Each number is 128 + 24 x the weight over its row's rms, rounded and kept within 0 to 255. Layers, rows and columns count from 0. Numbers have three digits each. The size before them is the row's rms in percent of the matrix's.

# layer 6 MLP up, 640x160, rms 0.108, rows 334-639, columns 0-39
108:148135144130130169146104071134117106130111115122141128145116148139107123129117128139178146140079130140134079122107129113
097:103121140123151098129134123111082120172109116137101136120106144114131159117144125110088129111113113143155127170174142100
089:122093196135142106129115121123135158107124118129101109147125116155164137100114155145135114127115159128147097098140171087
097:126051174138155129111104108121082147109121081191114110153136080106135153138167127163113134105113107136092170118090128086
090:121121144133125095147087125160103134114125147143123156108115133141112151113137074147130150141108124148133115093118146115
102:092105126114126129127127134130111165108073129110132138151127132175136153147150098094126148161125100120114138060110144079
091:140100153124136124142118139118135148136115147122118116169134095137095141125157093135107090150091146119125108148150150099
106:144116189136130127136109114126105114154121107117096089141128152162120144128168135155105101147114129153127119129117116126
101:113152159164111132161134117118168123118108134102130107127138116108107120132142099126137170134092137143151132144100121127
100:115164115113160118115102123085137127085109146130136133134137117087126117067123086138126132143058113159126123111108139100
094:116099132136137080146150131119118126149092135156089180100111149144150120115154106133149108143127111146112133132080156118
098:135106154124121088141118118144066190157132117178092162156112102137099143087105128086142133163134149106116056120112133105
100:106112116096125159121127147118138151078117122140114153114154142104148109125144081126142119115132142178094107123143140122
094:138118157181146120123139083114134173151080156118111096174144104124140160094097117146090103116134104140098133076073124085
106:107115117128159116117136131114093103124148086084092077146117134122136128151134111113126135149145124154112085129091130109
095:123118092101125130159136123164093125129145150163116141093120090173114106099161113151154121123074110148127092141080135107
087:131093143134104115177143104131141152155156164165116103107099162085112152152134103157109128122140128144173117134083169099
099:126098114093142075152121142121117167109154084114122131118147123097147128136124072180106158118115166121116113144152155145
103:137106107165139095139116154124099159133091127122148089161172161120172096110129109159146140085123128136142118110098141086
105:114106143172099080180134136145116164117081089128134103145130115184117079153158093145103096117145177116144096156141125108
098:130136138130119128125138139155091169153116095130111153161095138132131130132122135194115090087126130151116114123167138108
100:118048139144142128154139090119090165181149113113077091189108096121138097148166120135158126140112140117140133152141090105
112:084113108134123124108136134062120148112137117121090146180090154147123127122122101110116108126112120110116091139119125148
099:083095121154156113153158111135114163150144120140110087154110122133078090136131095110115141119147147185147132150104128093
102:129122102139147146123155134093114114147141138105116128131153143147158086149119104149106140117114119138106110145107117120
090:081128092165110131085082128057101113170101091135113116104156147127099098160158105129125136144133125140110135122120131117
108:073124126125127139112127137167160131097080138140125088102114161170135118154121107134107115093145160111138096115130123102
100:096103117123137150110090123129140139100147115131064112137126156143171143119149125130144095153120121149112108075130132110
097:115090100127151137138124156081154144117143109122136179117138137162116141193114097128149141150136136120115109071110131109
089:118088128122182130127170162115147135147109146143078152145064139123112148161128141118126136134074118105125121125128152102
097:132099115176134115135139127109178172133146119100122146159145117133147128146126128116163142106140103134156117153130149094
108:138107168129148142152116145156103130084105117185115150129082114136136090133114109155129113106123123144141105137163123103
105:083119134127157098218113108121099155147120118110124145086108105138143112121160102132126150111073167158100130108142158077
105:132118119124134148165066103122138104091163122118122114105140098152136146162139108119157162156093098154122104120119085129
093:117158159137119069111097135160107158092082143136121099164086114120120124146129130123093131137129129119120130110126164131
094:123096144126118136118059180086081112109136120147094124163148141122145113102160128126157174116080107178152121114130135076
104:115108146129137108162102080089131098130095065080097104145107104136163128097129119146135097148136126141187108113165135100
109:127097078132123109164125145112171158115125124139098097133141171109130125141109089083137137136063138141166118141144140084
107:150081138146163102110128136083141177138127134103108124102109123138150140132126109108102134117137132184123071094131159112
090:126128141125129150113159133118060148135087151127117103132132141092156143139151093095122095170142147144095145121146166109
108:091131126168145101178116062175092152108111149180141100144105080117124112094154115139157140129132135141148131132130120087
102:116088103138136135155103132140069092114133134142099130136162129209097119132128104104134125135102137123082130143118129138
101:147126123154123103130132151129127154115105130130134134139148113152173146120112106158144126121117097128123094098124127111
103:133125147153104077114095141116096136135101097131137111140148130108096112155127107153119152154075129133142129076107141109
108:117116142144123122179131136134112102089115131131157100143091121146096151123138088105138136099115136174156121123154134089
101:138080159160151111154094089091114154098091144143116106132113152118116136106132131115120142124099147155123116086124138112
097:133122159167095131125150104111128135144092138134138106113138108112133130133115119138165170165136144122165102139158112098
101:125121124115148105160176116114137153131161153136132107089111163131152131096155108091146144145114119115121117112108139059
105:117129120119149147107106125075142168136132147100094144158129169127142137162163127146124187142126081081098103065110170069
095:149122141121132122161108110117139094125098105111111137145148108129106068124160100141143198152058131115139106073133134141
085:111093143142150102104112140124121130085115146184098127110146093150159171170138130127114133085147141156130128128161157095
103:117104153142134143125137119153091113133142102168130162160115126148089109147157111130082108081092146120111066134136187125
094:110116177131100159131164151112151180124115104159107115101135177150134136089163121111123105141148152159124106111105145075
103:131090152120150142125084124088129134089104137175072138126106149144142106121118123139113137169124142164082110102084162143
101:105074159166158103127121110146133115099178125146113104100076135158155123153139108118153109167120079110120111113136132111
093:075122088146120128141120086133092137146120144129128139145134166160134128128123087128131138159125109127118129082146125084
107:129134134162107117145130103131118158097133112161094090142123137107150113149146084128141113130122151147186102135131146103
098:131127099164112141141123134066136145143092070149101161177100123126115080141126126143162142150144113135065098163161156106
087:130091127132082134145123122138149140149122091127104118114116104109127147149159113161113144135135154183136110127102144114
108:098098162124142141140158144059143091114097153138122088159122198169110117134168121120085148108137113126112103104112148112
109:091138121151137123101142157099084145126123149105103148079133133165101150154159126134151171109107129155142122109134147115
094:136091088133172099133118151166125172113115106085108130134110116167134098160131116104153132103091151129149106086137108104
101:106104179125119150108094116110125109111137135142070106102094142136136100113111130153083136152153114134148072135095140131
101:147142127112113122121115115098102093126137083155109126147137081150116137125186119100133140186139124138086097149105123126
101:124107159134109118128119090099116108087057117186100150137107153157129140126122121151146115126144125134114098111128142163
102:138099149125126160131130117109118065131123152112092100096132146168138120082110115128125157150123109143106123149105146090
103:130150095149106143135077103119117116156133166104087086129158142158094101085121096118164144135118115155158131116066140079
102:111138137114151163143079111108089103100151126127149122137100127129112158120152108111093177163085116134117074112103143122
095:121111120120103152109138109062114139132061137148104141140120156126122153160159115105113162126124143169123131112107171085
110:054103122161137137108108101052137141123103127133117143119078162121112153146127116110102161121106094183098108111155146109
096:132134179166124105171097125139152148150124107120155081130127106096131101129134097178162153130109116133098127093150164108
095:106111152112126119198112116121151133115124154155083141138077113118099121162118117138108160123130151129125123116164173153
105:145085145127119109098177141147107099130150131119122164167127138106132147120182109160119135131124111119148115108164134116
095:117117187173120149082087096157126148154123131118116125127133113140158096160123128112170161143112093113125105131140193158
097:138095066115171132139117150102124145120127150120103109144148152173157154137157113095138122124131114196093131132132197112
100:102083136092137117156154120082173139102132131096106141145162128130081112125113123128134121137107165171148120116085120139
098:152088142101156078108142119146114151146156123134102124145157094145154142123119147128127119106103156151129142085123167092
099:144106148135147134114090121102173137149118103170123115100132074082094154152144116127106152107126108158173078156136143141
101:097151119145131122142125162082103131147178123117145117152101131134124141104129089117135140081114104105110115139128120119
093:139114118146128102118103103094148106147124131102091142163136149096097131136133116126142143153111133102142128122130095133
094:122096083129119120179141126099090114121127153116096108117146089166158183135113114134146160103150123135120132103092143107
101:136111099122114083149159103099123141167101108165095093167127110175102165152124125143110188095113090123118113118124105123
087:129144117132103124100090164110123166111119091145110125144124125124131125103146090179097109133118156149131138131113092138
096:152115121131105169130168112098083114175110145136110136117147141087121119146145112123136146159138122110101155119109111086
102:121104119137131118137126112099141106092143148132097077134125126145129118144135138184107168079111092141136108043071145089
106:110150154139140144148089116115119131152153118131127123175152138134152172096125111148126152133113154131089142084119152135
109:127118073103139150117121168117091197090142100140106144122122147089113104148156099161127100144105156161099119114109120092
096:096122152159131114103126125101104144136117093180089137132112124127147187140147130130124117108093112122114104132126125098
115:113112139143151127113116131092144119134114152137117151119109168130125112111160134117164114134079134144126129130151172109
093:135113134129125117125130155125092135148124124146112154136115075149169141110145134131115086147132148115109123135104118079
101:148115168129096122144081111122101110120127131129107092142113082152127132193129109151150157057135088153125109154165147132
096:134109151142118165141156150115117116134159133149112093127140120148168135175127129163108137098116169140127111122164110097
093:132122111123089117124112118133132148123048142191133074154145147149104129125119141095141138132140114123124152129112146089
094:161069116101150114134157133139113102097150142091099130133136138089159083153123134152168126114142127129145093129105119111
098:087074111174125142093124078105135132139144152121105115120152094162135147199142103146095130165133135138110119115122126127
093:091111147114165157108090097175134148142127118123131113127101111144112139115115144154131137141111162142143131116132172120
097:105116127114155095118111136119138125124145100127111156134133100142141159140138118121160162112121112112122156073138119103
102:124129105150127122137107145124115116139104132111147161110074109140122099116137115089191140115107137150122125094154157123
095:140124086141115111124182120116135157109170115126084140137117145170135107176119118171147154138094148125117099164168140112
100:104113143140124139123103154128138123124142104149128186110111136172112120142142063137156161097111163167152095137116161137
102:103116152132128117187128136118107159075116161151131160140110128102108098149153138091118152111105137113110122153117116101
104:108098166143166128175148143139101108138119124161107155092108083123128148131170125159133153132086086118136148104105134110
109:098104140154112088189115149065176112096144106096115110152137116176156157117121125108124169113150114183074110111115124136
094:112102112099108122121140117131149141153101111097131134137156136107131148125158075128141146109155117109128140102131183081
102:115109134129133142165136093124113183141103134117117126152151159068109136116125136108153128123126125113099134109097137048
106:130138161146147058118148129136149092121099126141113119132090153155140125094127108160117169119100140133143111096139120054
094:130128128195102154122102111137133147124137155138092173128154141117146117133126102148089170116120133146121113165150134072
093:113136146171133127118117140125120149093096135156132091161089129075091098125128101103129130144106111112152110100122113092
100:109167182103121137146112110132108079115105074095132106139084126132139124134125120135140128110095184164154107107120151101
100:130072152136141169117115141127123165164134127133088131171120116143142104146137117165163170147121172153144123113130124126
097:121137175102141155122115126095128179167111123096120151135106132100146146118167128162110149176098157115156092096119207138
100:123126130132114132076102092134148136150126100139112127149109164116108136145125125128158134159116141135118127115084172150
107:088091155157107144100127109099140146149083114171104141120112152134074093149142119163112139149140145104145101086160135137
091:117121131097169128099135139140137141100105166098098129157133117092145142162127106112160111135115118149118155137115114139
103:111121144120131151117120126119123179191119088131128123145097140123104170146151132154101106132095121114085099080118175153
091:110131110131102126129179110079128183115114126140082134133133156147130133131171111111125147103138142166144129124109141077
104:108114134124103086185097144126123108124129121166119143134115170118119115154144100121095143143100169152117132146120147157
095:164111125141155132131119126128078114104156130148144120117094119150103142152144087094109126083115147182118091154091126118
098:116106147146115094179111125157127167106122133115121117143073146174138106110124100122114141093128157163152093135159130110
094:103092135152134124151147108108146158126134114111116132157106141093120117167133108127149110135115123118101112153106118160
099:133109124147120155125131103111101108107102121108120148145131151161139120131142115147189123122146095148143065111131160122
108:123154157128136119141126105116127144137112109077139173148136132121131131168134115156133119094061125122088108122128130098
109:116121147154122101120096118125130114129083031137121111135114105125140160110111121136129129160125121141094137049120120099
100:126120156119144136139106163084116142162140113118112154189129160147123144104122109158105114115112113162139084097124177121
107:120159112121130119132121066142124164127093074105126133127096142133117099102124122134163157164130168096157124114130148110
097:104112118110111155130153117137171153165138132157132139133135118096097122164162089128113152133124123163159111114110147104
093:140151161117130094133082142146177111147149159116100094153147121140093121127166123116126131135115102158121103111089161094
101:125127123117157135138202080113153108081124128143119155118120150152116135150161126107114155128168138161130068114168149103
103:100114105164097156142142124136077152149151114097098113188132090123108125109149127137120122061130138150130116168147150095
102:095156119110112136087152172114139114107150122122105129156139100099166131136159090133161132112108099138109124141104189094
098:108111167142105126155110102150128129103126165118125155140142177139166132112145081149145118131124188159130117099098176102
093:134093096114110114163166133101079130121117176101115174149152079118155162175170111138135137131116114119093117151093131134
095:156120111095148112145149112116113134127094115106103125129134120099175126109118122120143159148099069124152090117106133104
098:106138110123137110154120073145140131134112103133130094118159137118127111171144113084098142160129146121094125109136157142
098:113103119123141099122115108143136118118133155125141078192158130113157124101157122170132117138031106154100144128153164085
105:071139154127141133136126119134117142123115099120128128176116099111108145131164118148117133150114121121150115100128142103
091:122117125115097121119066117162102129162129078180083092150136109168145113111151096151100147135121152106152140127114093112
100:117163142161075162144105137115098119132107109140116159152092149115113115108123102184134076145109130163099118157134138080
099:144078117117141153125110117134061154113134150113115180152141146140096097156155133141112130107113157178162116075109160129
097:109145129134108132137163120089144154132133112126125153108124083122135159111145118167103138143110097146094114080146140130
083:133118126125124115106172164076132121141128125121111161103096131153168135119103118160149089159139156160143112097153100078
101:116089128118137133110107097131130173098143114182123106119114116141125141114086121134141108140094114138118129122154170104
102:119113130144166120141127126078142145117147118110102148163130148103120130140140110154130158101089125114086125080093116136
103:116128160120142096164114108121108164107118117121120134103082112156091091156129117090099141105089159158126116115078149104
098:116106142139122111108145159107096142126139108082116086164128153123125117113134071149140098125143115139099109126138160125
099:146132101116122166121086088090096119102122145120119107136109101153149145119111108111125131089083106177124122118102185071
111:123112148108138099149108123133113110127124093132127123146089106134114128102120112112151176115090152123136102080143093096
106:126145151140152117136116056080132126100090127120129154112120115130096122137167096133126146100078111125085135138109164139
095:109067134140163116145122115121108110153107131159106158112131141154110107129147156136154149111135126165142096133128136135
099:118091152146129115120132075101082121124121146162111146134142127163140133140128147146135139109131093180067105117095108136
099:117130142135116125128113113150157185165098098151086107137124112093146151117149119118154130086146151145127115127144151132
100:100086115135137091162124134125112095138152177149119115139123134169113164121138127164146199139134105113110109117074164115
108:113136137116154120147147150121130142099168098135112142127087179128121127153144110124134112108088155130123063155127118136
102:098094157150143113119122109128148152150109135171130136112129181133130097162141104136104136122120142126147113136118106132
104:074158146173099110148104127108106104100122144093130156114120120102141129167126114164148162117107112171124132090114149119
092:148116146124087140138110121108158111125128140194103138138098095097175137144140122090131134135133123145167136125156094104
098:105120152092152143111108115135170135128117122135135178147144122117164114129178085101100120137084139151120124120111093116
101:137130113125099104116155125108101157084137132143093078150162137129138149143134103123115155120119145109145074173111132101
092:088127143146123116126075169087135085127116125157106155142116156137136131106165086147145095113157122168101147115148144099
098:145118105140111106126147152120112148156171121105116134125125090149150136158105139160086140145095098159109132134132129131
091:100093178120131095137151131111098108149136120120109118149122132149138131159131131170134103141144131147108070121124161103
100:117135131135123117125090104139111116150129112144091130144142142153155119135111130180114116127076126097132092091131149112
093:092098154131115146161108107121165133091110091119099124127131146160112125171135076125138121135138114180118113125124157111
101:138150151103129087130124155140084152122133119117143072165155071098158174104129092135133115127128134127139096145143118084
103:117103159144136116123138141145113143116108114135109113149125111199126088115131126093129124141104141129157074136140109096
092:130123157111097163137116093168131146132115106163128090115104119110126110160132108117135172183130148136151118099099140103
110:062121164197165104167143101138117141117131091142138134125098121127108110131150114147142126122099112100149132131127107130
097:108123116122136114135128121120083150163140101163103142183139076125156145109106138138120118076099178146138122105152141126
099:152092143116121147091131144092114139143151136127101156139144144144094135152130122133119142117112158129112129135106142125
104:124072135125117134114103101134098127117154136091130153130150146169149124127142099080175119106098184148114107123115114109
106:117117135136134133141101126105128091080154127133127134137101100128123120160123132124152151122110105156077113116124161108
088:141096125131129115135126150104131158121108094141126098142134137111121152151109098163102124133122161140132121074116098107
103:108085112093131118142087140161085139110098132083109171109090116166138130098130107141128106116138120168114103109137131125
104:104118114144136163129142159119154134159104103107117138118153127118158124134151086162139141124124142149121112132127148117
107:113118198178122115139121152120140101135134096167101122108078123154076121158129085128115102165121129147100094131170151125
109:088105132124119133148145125099121134144146104144110119133148117112127109110170116119119124188093123156108128122094125118
111:101145128105097117151133092138097129164108124150104105091114144129107116154122138119094092084099115130103113143108158126
097:122108127121116129126128116068116136112118101168126104138111134123098214204159131119143142144093113133133121121086138133
104:132114142108149113190082116120116156134121122101073154140135099153108135123134100125094150156086154153137121103149107133
110:102116146130151133137150138124107188113148126138124151140125089135121113134158090144117129132075145123124106104084157136
101:129145125144128138123113130145127145131141098176100146121146180152140119163121104115100133129106111128116101129154120108
097:161081107129162126137098118103129131150145144126093137138165143147106128099138140109119120145125144143110109152136194109
094:133077151136130100131113120114096144112141127092122132119111158159102177142131131120151139121145127120128125086134126100
104:124117142134124146137114124135126106113118152089143126125127126130081149134111079113184138079110159166145109094147107116
087:122115148130146147129127133167063153149094146100131151141146097131124139097123141153134118118064085152105123121079159082
101:120107174164120103193108096136113117131102069134122100178085083172147069103129134145147093145113148114135105094125116121
104:114089123136172163160141128095062159117124143182078148139140112179096120114154117137095137089138096158085127113155104134
110:076101134127150174126085148112077151114126148094119123107141128111141119120153135158172135134138099165091114155094120131
098:119125112112105114166158110145131108071143146165135160131141094168150112150156127167136143116122093178094093135108159083
087:145115119148155172109111146115125181147128127188113099125103108118100144185129126146134141101081124155084101076141118105
106:125125152139096104116112147118103098112149136128096176161116133152149113105123087126135093133066086121099102101125134108
098:122089159147120133117147133103144131146086132147113152121126108148136148198176127165122106117113108109064104109135118119
111:094087149097182131135095116108132148123174132137099127153116141159140105143146130096156138149074137161162114132113110159
102:134096096138138155146108135122149112100100135142093100157074141150139109139154123161093115139099144130133102122138153134
116:155147141121084078159118157142094103079086111105120110134125122198145161129133114152127126124124164160156085108151092128
095:134100150148121142113171124098170146102107135119148120156134072104122122153146066104116146162130105106117109118119141115
109:114155099160136142154102126107140154135101109114128150144151122104134112114131098140139147114125151133137082149099129135
107:080065196123153133127152105129090123115155165130097151143113119114124136129139116148119146157125096129116102084102131118
107:114155165134133092120158137102157146113117120161125107153111116131132151146147115103146112162123080101113093088139137080
100:116153158165108121112095118127139088122152099121118111128146132108121135156137147190095096154128100132111103143085159132
096:158076098098166167119123135101120133079151147120121148138195120118148125148105096120122138168141120113115091121097108133
113:106122111133112147160145116138115156124116109139112159177126184132134130138116121127156105122123132113144088140113120115
097:101094116123131095118121175156112114189062136157116128158145128129128102118141109167144088118112145135127099117103151100
095:120119115109162096118144108163112109095172087137094142146109131163121111184140089144092148130096149092133132123097148109
102:088148144156124146173124125129127099175117136086108101155113165142135106110113109146109141108133129130134119133155122051
097:139123161169116136136110092130109104154126130085110107130118111134142085117130126113107138140104131143156121116132142139
095:090148132146138099155107147113141146113099127122141139140103140158130136103152095181098093134129127136079113070135128105
104:115135122126154166120077129069119098098155129094116130173093143132102111136135101135112157137108114165126122097137086116
091:163118134099119150130123108130112101123117090155122119105085162142120100128114083172124171112099109136150109110169146132
092:106131107125127090121059121115143117113111139108094146142138150172145168143124120143166144143142100111091132122052116103
106:122106143118133155129130107140153149144080142144099120139106125134122137124150134114158120133101109133128096107161170088
098:107118106172088071134123140104140155132083100123105125131129111109149103152131132139134130102128109151148085133126103143
094:157126141115118111116118113145140077105099124080138131132108089117139131139147104160144073142108066175136105111097097141
102:109122144176099092127090129135126136136129108147104113158141143113148138104143112149097103125096119107145128139161129077
097:081105128096137133083144126093137154126129133125119111142105175134160171163181124159112142123123136150127157115131151102
091:103131139124144109147068137096111118099115118169118121163151151125109165125093129108147114152102103164161083122123152120
103:132105175111115147159111107140145138113116137126118125128113129102166121145142101165146150098127128134112127102143133131
100:116130144108114116135091122131131152165163080101120098149078119134156128112114106159168114138152135156100057102117111139
092:120145149154122110131088104091136131123122109154122129151134124140144112103115110158122129145108156121120121161155095132
103:135118156088135113109155126148126138129125153100111085111171101125128153182172088115150166163113127142135116094133113081
106:136130137120107151136135094141158148138118140119113137116132103119111118102133076124143143143099110142080104140073130069
092:117114111130131106188160136124132107127101158121121124130168125113170166113140123140106127150105096127133110121128106093
099:128103121140115127140137115094133099160123131099137131122131107133128160150162113149145109137126113168092132117137115132
094:130137185099184122106088145107106094130139120133094124134088116127109113149143112146130144144093090145145138115124147159
102:127129149090163134138100137126151116144130100109125123149089137106124137144126131144114157096125109125103105117094179052
104:117116138133131133116135142117115143140098115108116119143152106168144182105140132125151119139141159173086126097124176137
103:131090159123134163110131103084116125121136127104096163096187160104136084154137115117120129133120120145093130086066154129
104:143070114166103107146143122148113118078117120103113123151147146160115122137127092126092112079124119116168085132176096092
101:101125124150138134109120125094133167155100108075110160177133200125135125113151122103110091180124144136099115117143132109
097:142084126139123146132141092119108088159158169156099095081119135176136141121154094155099133123132104156122144055118154123
101:136124135109129152123103138111098141150078158108094129152107157136155130130159123137147150134125136129141160088125120098
097:114117137127179130130145117124124146127107129189075116150131088166127136139147139152125138111098150174106145159128121139
097:130102132140161115113163111127117141132116131127089153156148113114139113104110126146112143119085153121118118097160164081
098:120107158121123140161143165118112165118112126107119146131136140164176146094143090128128122148118149140120129119133150119
103:131101124175144135141139110140108127136127131154122136098135105101103136159122103126134179132132083138122084115143114128
090:128113146163133130126179158120092103139132146115107119113131137151156101151104120146127127121107104130118130144123109100
091:124149143117107126085139119086132135120141157163135118120105129116154131133141093101128129130116134144112122085082151119
093:125133098141153106096105125133120118134136129152077115183094149139185078145113092113138108171113124139138103150123150117
105:125087146159131104142147123124118092099176159118147111153142110131159131110126113184076180121055133133131132094119130116
097:074148134160109102102130087105135124125131135138128114150083129079102123127124116114146175128099132131165128080128132148
100:144161112116107128168127107079113129134162134113077116097108174170135126136154121101163128113100118170112125121076134140
103:119083143130094097160108122146155111163143103128107129151108136141128104163139124134130123110113152143120125133116180124
093:114093134095128139158172115135121125124146120139129129156145117160146106149104130125129136134132108119158106092076130120
095:095116137158099124139133142124091142100110117152107095138123164139137158121142116139129089163146158130075134120125145092
100:153100135127104158161091144171122173114105134150104131122134141143133134125130115126159104121110102116131140125125174090
093:105113194116156116089097134114153127102098161101123143148141115126152127128178073090142117153108171156127119130139117132
101:134141143156110148131070070142128157102121064152114145120125125137169097118145113171124116096109152166157094143125147100
092:123117135137138157155126140165136175136121102153108133139119125109144146119135129161091148097083120131128132143168153101
095:122170131124154140144142133150135111141068110140117136138090157137116142130105106127107145123137115149150124109096142077
086:135145179100136137157092103076152131137095110110103141137119101121140139138173135182108114157110110167138133120083161130
094:147094101115145137131124143105107095120153145176088122133148175173127132169131107147111126135121094126099118074076114158
096:107084135150130110152109141089099109129150126096088157143085129145161085137102131108128120109147073179100077140151122131
092:132112162121148165159101111089153155117124090146102158134112174093138126078119133132115117144083104121131100117082156121
100:092111138149167134129158138112077108133124182150107110128148128130096116119145106177154150080127108157097130066084143083
104:128139121144127145114127115131144146141107119170119125112096124112119128111153095122121122174117138149158123119081141135
091:138113205136102100147077150106094169098108146119095129174116140138162145155126094116113107133132146148146096096111076118
093:135142170099136087150132121138103115114116105147138132155124137175131094157112143130171140174134139114141102128092146151
107:111088177130126088153136112127119149138098117130127113115125102147127087111127138161120123135132136115154079143151131101
102:133141153135107138152154109118117118114099114162148170143116121119110140141151095113147094128057149145108123130141134141
095:112111115137159102109188094111101145141144115154066124148120158205102125141144154189108142157117161111171123129126118085
096:128142154129124127116122146115109150135131124172124133153115118146135118125107147137125112172126115153092132067149171128
098:128137124144117151113114100142124159090149058165110136144131119118124087160126121153075126149133123131103118090133128131
102:099120185111132127119132105113146127123127154173086130162089119168200124128117121120159156127102125146094108093110165113
101:122106108136176138130144133124108183109113159146115136129128109102140121127161099098100097133113148139124127129088149100
105:127122143161126133179081123139140170106147093132115141144115109124129083126140140178159113125091145165133116111070153101
097:135136151123100108135135131092128198106125117114116130143115129097155117107145102069170128153081106150106140051100170150
096:115086094131107145186145055120135121130107162179088095147097113093100132131164116121152095129122112126108123155116145106
113:126110135164134095155128101102110139124153152099151139143138125089117122146161101143139127161129141126126128089114154119
091:130140151150114097166129152166120136118114102103114134124119115152124128087109123155114123103056159150111124143117124072
109:096115171185104081151107116127118119132084142130132120169128139100096124115144129130159157122121159090122120139108143115
098:113116101144121136129081114164090133152169099076142125126135099116095110125133104160135112154147117137130117118151158126
106:159111135100089132067097077068159128159157132101113125152130123131089115150111112125125128151110124147151097131089147120
084:145117138112096085106111105167168114146149121165123085132141143096101128123127120151156123124141095120125138127110181131
106:076092124144142131133114103111162100109142133149107107147118117150126146129100124166072124180106151146188117119134125154
093:130120096137119135112130159091140099144113128100137102127134108106144124154176102177132157161088100188111114119137104099
102:154116114155112129154132082158117095116159127156123140138139138141121139141128093125158120125098104158112121111139161118
101:127118121128107147186121143159086172131103134135071114178112091149089143139115130064129126159118146154141084111112108130
092:090097194118127156129077117117087166147104125153110152095115096153132147139115129130132149147133113125134115111117100126
093:110103173137158116133148131090116154149124120152101136129114166135123146105126153147141139130141131156098115113124179094
099:139109172102127125139161101144135109135106110180138118139113109120127134175176098161111155108112159151118133129126152074
104:125095122158132115147130106116139141133113088150120175167088117160111080134134109102113130107068157104136082101103126138
094:116135137153111152138121108112120115098108114132083124135155097177111108109132104109132145121126191155149122132119142139
105:118121155146148120127142135114083102092143132192122138106091120154090135121135107124121150094132116123176106121121138116
103:088125138159137141153141104143154128137097137137112153134054121141128100118129135153105114162051111139109104097155138122
098:095115181132140121124139098141116119097123118134111098184102102195146131133170128105133101115121135111135097057133157140
090:128172136119122097121120097064140120159085121140072115150102096135133092123148148190070125102075078132085135103124115127
094:118128113173099153148185101126098137110123135158088104169133115124170129152136092122093126130105153163140071134111145129
101:126101131111151140152107099119120171113153178190117185157143134102149135138154101159117125113095153130110108138106172127
101:102085123108159133194167109093107146084124127149108163117111151120113144142159079144124134106104144165116121115137141149
104:099110137153124127159138106127105114148171118142086123145121150117129126105154116128128165168121087104114117128131179076
109:109123130095135119129125151126122146084128158158128132159138127150134189120137115135110187137133100172104078064150140090
101:140117116135121130098110106118099136106131111173122162157139107128131106107116107164158122144071123189137076137135100119
112:085100178151128141159137098134171150138131116105101145138102143149133074139144096121130122137066154105149140126115136105
104:125093132143104151111119108096127157107093144172135158155104125138130093157171111129135162118117089150143108094093140163
093:106110120136135168134150106113130166120127179092073152113099159127134104121135131096142102164129123138116104132161096142
111:097095148142150136135154115129092139146150140153105149129104109113082115142160097133103149159071128147139117128134139151
113:097138143143103101149068150134118141172138099157110099175137144140138116124116100101118112137120148107122112143110095124
108:138127132148092139141105133121121126152147091125131137147134130131136133106149101202154130136152116127132101140179113104
102:145106168127113128177130130130123091159121136146110152108096143143123153124123106149162129109106090147120112129108116116
094:134126175169094125129124104098098098120080137151096151143109128135134136108140117099131132116127177113172104077096144133
104:097135155149150120178126112152091105105172093125091114114104120137179145127126111164146137126127122152090115116095116120
097:105141131155116153137107110149093164112136089126120101119116109146151108113151114116149133151098131143119148099099157133
099:121053173127108089132144116169113137116123124134104126164115146115158125127122131167156093093107163147172122147111172132
101:064128125139108101128154164097142146112133129142124143111094159165100107145140106148111167121131115162087119125104145126
099:120084131107139131128156149131113124163114134172122135133120093126134133119153112124121114120121167120096122102126160095
093:178102116134100112144115158106148132165148123154118145159094122128092101142106142127074119150127119141175108098121133105